config.yaml
num_hidden_layers: 26
hidden_size: 128
num_attention_heads: 2
num_key_value_heads: 2
head_dim: 64
intermediate_size: 512
vocab_size: 2048
hidden_act: "squared_relu"
norm: "rmsnorm"
norm_place: "pre"
norm_eps: 1e-06
positions: "rope"
rope_theta: 1020.0
rope_fraction: 0.5
qk_norm: true
attn_scale: 0.193
bias: "none"
tie_word_embeddings: false
parallel_block: false
extras: ["some layers without attention", "local attention windows", "shifted keys", "gated attention", "a norm on each head", "value embeddings", "an embedding shortcut", "skips across layers", "capped logits"]
init: "trunc"
init_std_qkv: 0.0491
init_std_o: 0.0
init_std_up: 0.0491
init_std_down: 0.0
optimizer: "adamw"
learning_rate: 0.00267
lr_mult_o: 1.18
beta1: 0.95
beta2: 0.95
lr_head: 0.00673
max_grad_norm: 0.5
warmup_steps: 576
schedule: "cos"
final_lr_fraction: 0.0
batch_tokens: [8192, 16384, 24576]
max_seq_len: 768
doc_mask: true
train_tokens: 105900000
max_steps: 7083
dataset: "wikipedia_en"
Each number is 128 + 24 x the weight over its row's rms, rounded and kept within 0 to 255. Layers, rows and columns count from 0. Numbers have three digits each. The size before them is the row's rms in percent of the matrix's.

# layer 5 attention value, 128x128, rms 0.177, rows 105-127, columns 0-63
103:091125136158124134131131102104136159134173119126138144133107133136129157146136124137098128092095096107124151151133144098117091141115153178140173157110156153200119142123113151148132137144132102
102:150144161146132121121141088147136135140109113147121129146124129113122148116104127121149132138150148056097164090114104136150171107150113166153145100157138145163077119130138121118131142127094137
089:142115167096094123119130101132095143153100147146133126127119125136160149133119126137174139130160161123170184089082130167148163140127104106121109145144137156154142101123131139139130143124115119
088:126154100111153103133083206100145108083099155115125149100141139115124110143148138128116144134135130165146113196178139096103131153109119140116093156113110106079143137132152120146131081133138108
093:088123102137133144118167112142134141160161138118120125144111111090134134116147141108126132128122162140124134180131134107108129119161159095099150113120097150141107134135132122154116113141123118
107:133130137131111069099077136123096096090114146132144143112126142112167162116106151127143170154139136122169150137105121113118141088125095142109100148170103110110099126103164103117152110109097137
085:125092119068103119117152087142084161163176147120143128148119119102160125128133107122160139136147147177174132103123155163098143142120141074109120163146106131139130112107135122144124129113092122
084:142156096143131102128078154112140115093141148111138129105131075122118118118148134124157149168130090154117055165167107103132120154128137126098071123121101138078159128133143121116099103112127123
110:131145178164134136128139135126147095117119121145109124127134131169098135109104102125166115117120124097109115088076123136194135093154096176128132081151129124116115108137114118106129118109153135
086:149146167130120092115052146120099105124080123164123135110122129137142177127112146111151137120118102134162121134094118117132158123139112144073106126159130134111113099138139089126122096099106106
091:174114122110157110114117123133090124161103157125136120120136100137187114144122145124110162175151124133173136115111115169118164175089128098088101151145116135124132119105146152161110126147102097
143:128127162148115090128066116129072102091104134145134142122134125117165173127106155127137169153148147129159144139122117091124133083132136145120102143175120114142078127117156102123175127099107139
090:124129111117154120138181097144140104116144113144130098124158157116181111097111141134126152147131172094132157098102131174134129091126134084172140107130143175168140119117118176079134167135114127
136:160137131109084176150142153146140127177083137102123155134131120105149086137142143119124112127103145128099121136153129124113163165157158098161110091087115091116090148118084119133177115116114117
087:120123107168143134114134110145117094135172102140110129130103107111115099103097148110098119127099163113088122120100084124121131077173147109111115086129131123123113135142142107165110153140143114
121:119127140130179080103126093117115127092173117160135099123133144167117170128112107170117164145165118120152148097103112149153104097088095157111161161165159171160146110126149153102108145149131154
115:142097123115083176138160119163137165168113116117128118161137104129127127127148111115117104119104141118120148113118116162141123139157149107185139106088128109139114147134085182122165139110117178
092:146095157105128162126183093134112146146129108129118119164118118126102114126117110131160111126163141134114124057109121156189139122138118101138124104123127134130122116153137145148107145132132160
091:153138132132136143109156124153144122111104136131095121139114140108130143128087139100125134126125165090127144131116113116118155131163163117118165075139104186171095120138133112140136136134134124
128:127114106131085172147147109148150164194132124108143129124104078111124081126150107123173094114117115140098090111151142126107149187139133116131111132105120123116157125151082118146110136148132120
094:095115181130124117123105129142121089122109110152108113127143169148128152137133112133143156130134126141141142114085134128141100068120090133114138134169118114133108118129107118075141152124117158
198:119111161129081135161098126163077103131080130118146169104139144119161132141126161125143173151116146122137143125131135096098145090152155115139095111138109095130080144115127113136190104070119140
084:131129159102104103123067149122097110143096126138136139135132144096163141157137114140143150129117098153154124123137162127104129141101113141093111148146124122100134106098120118086144114114109120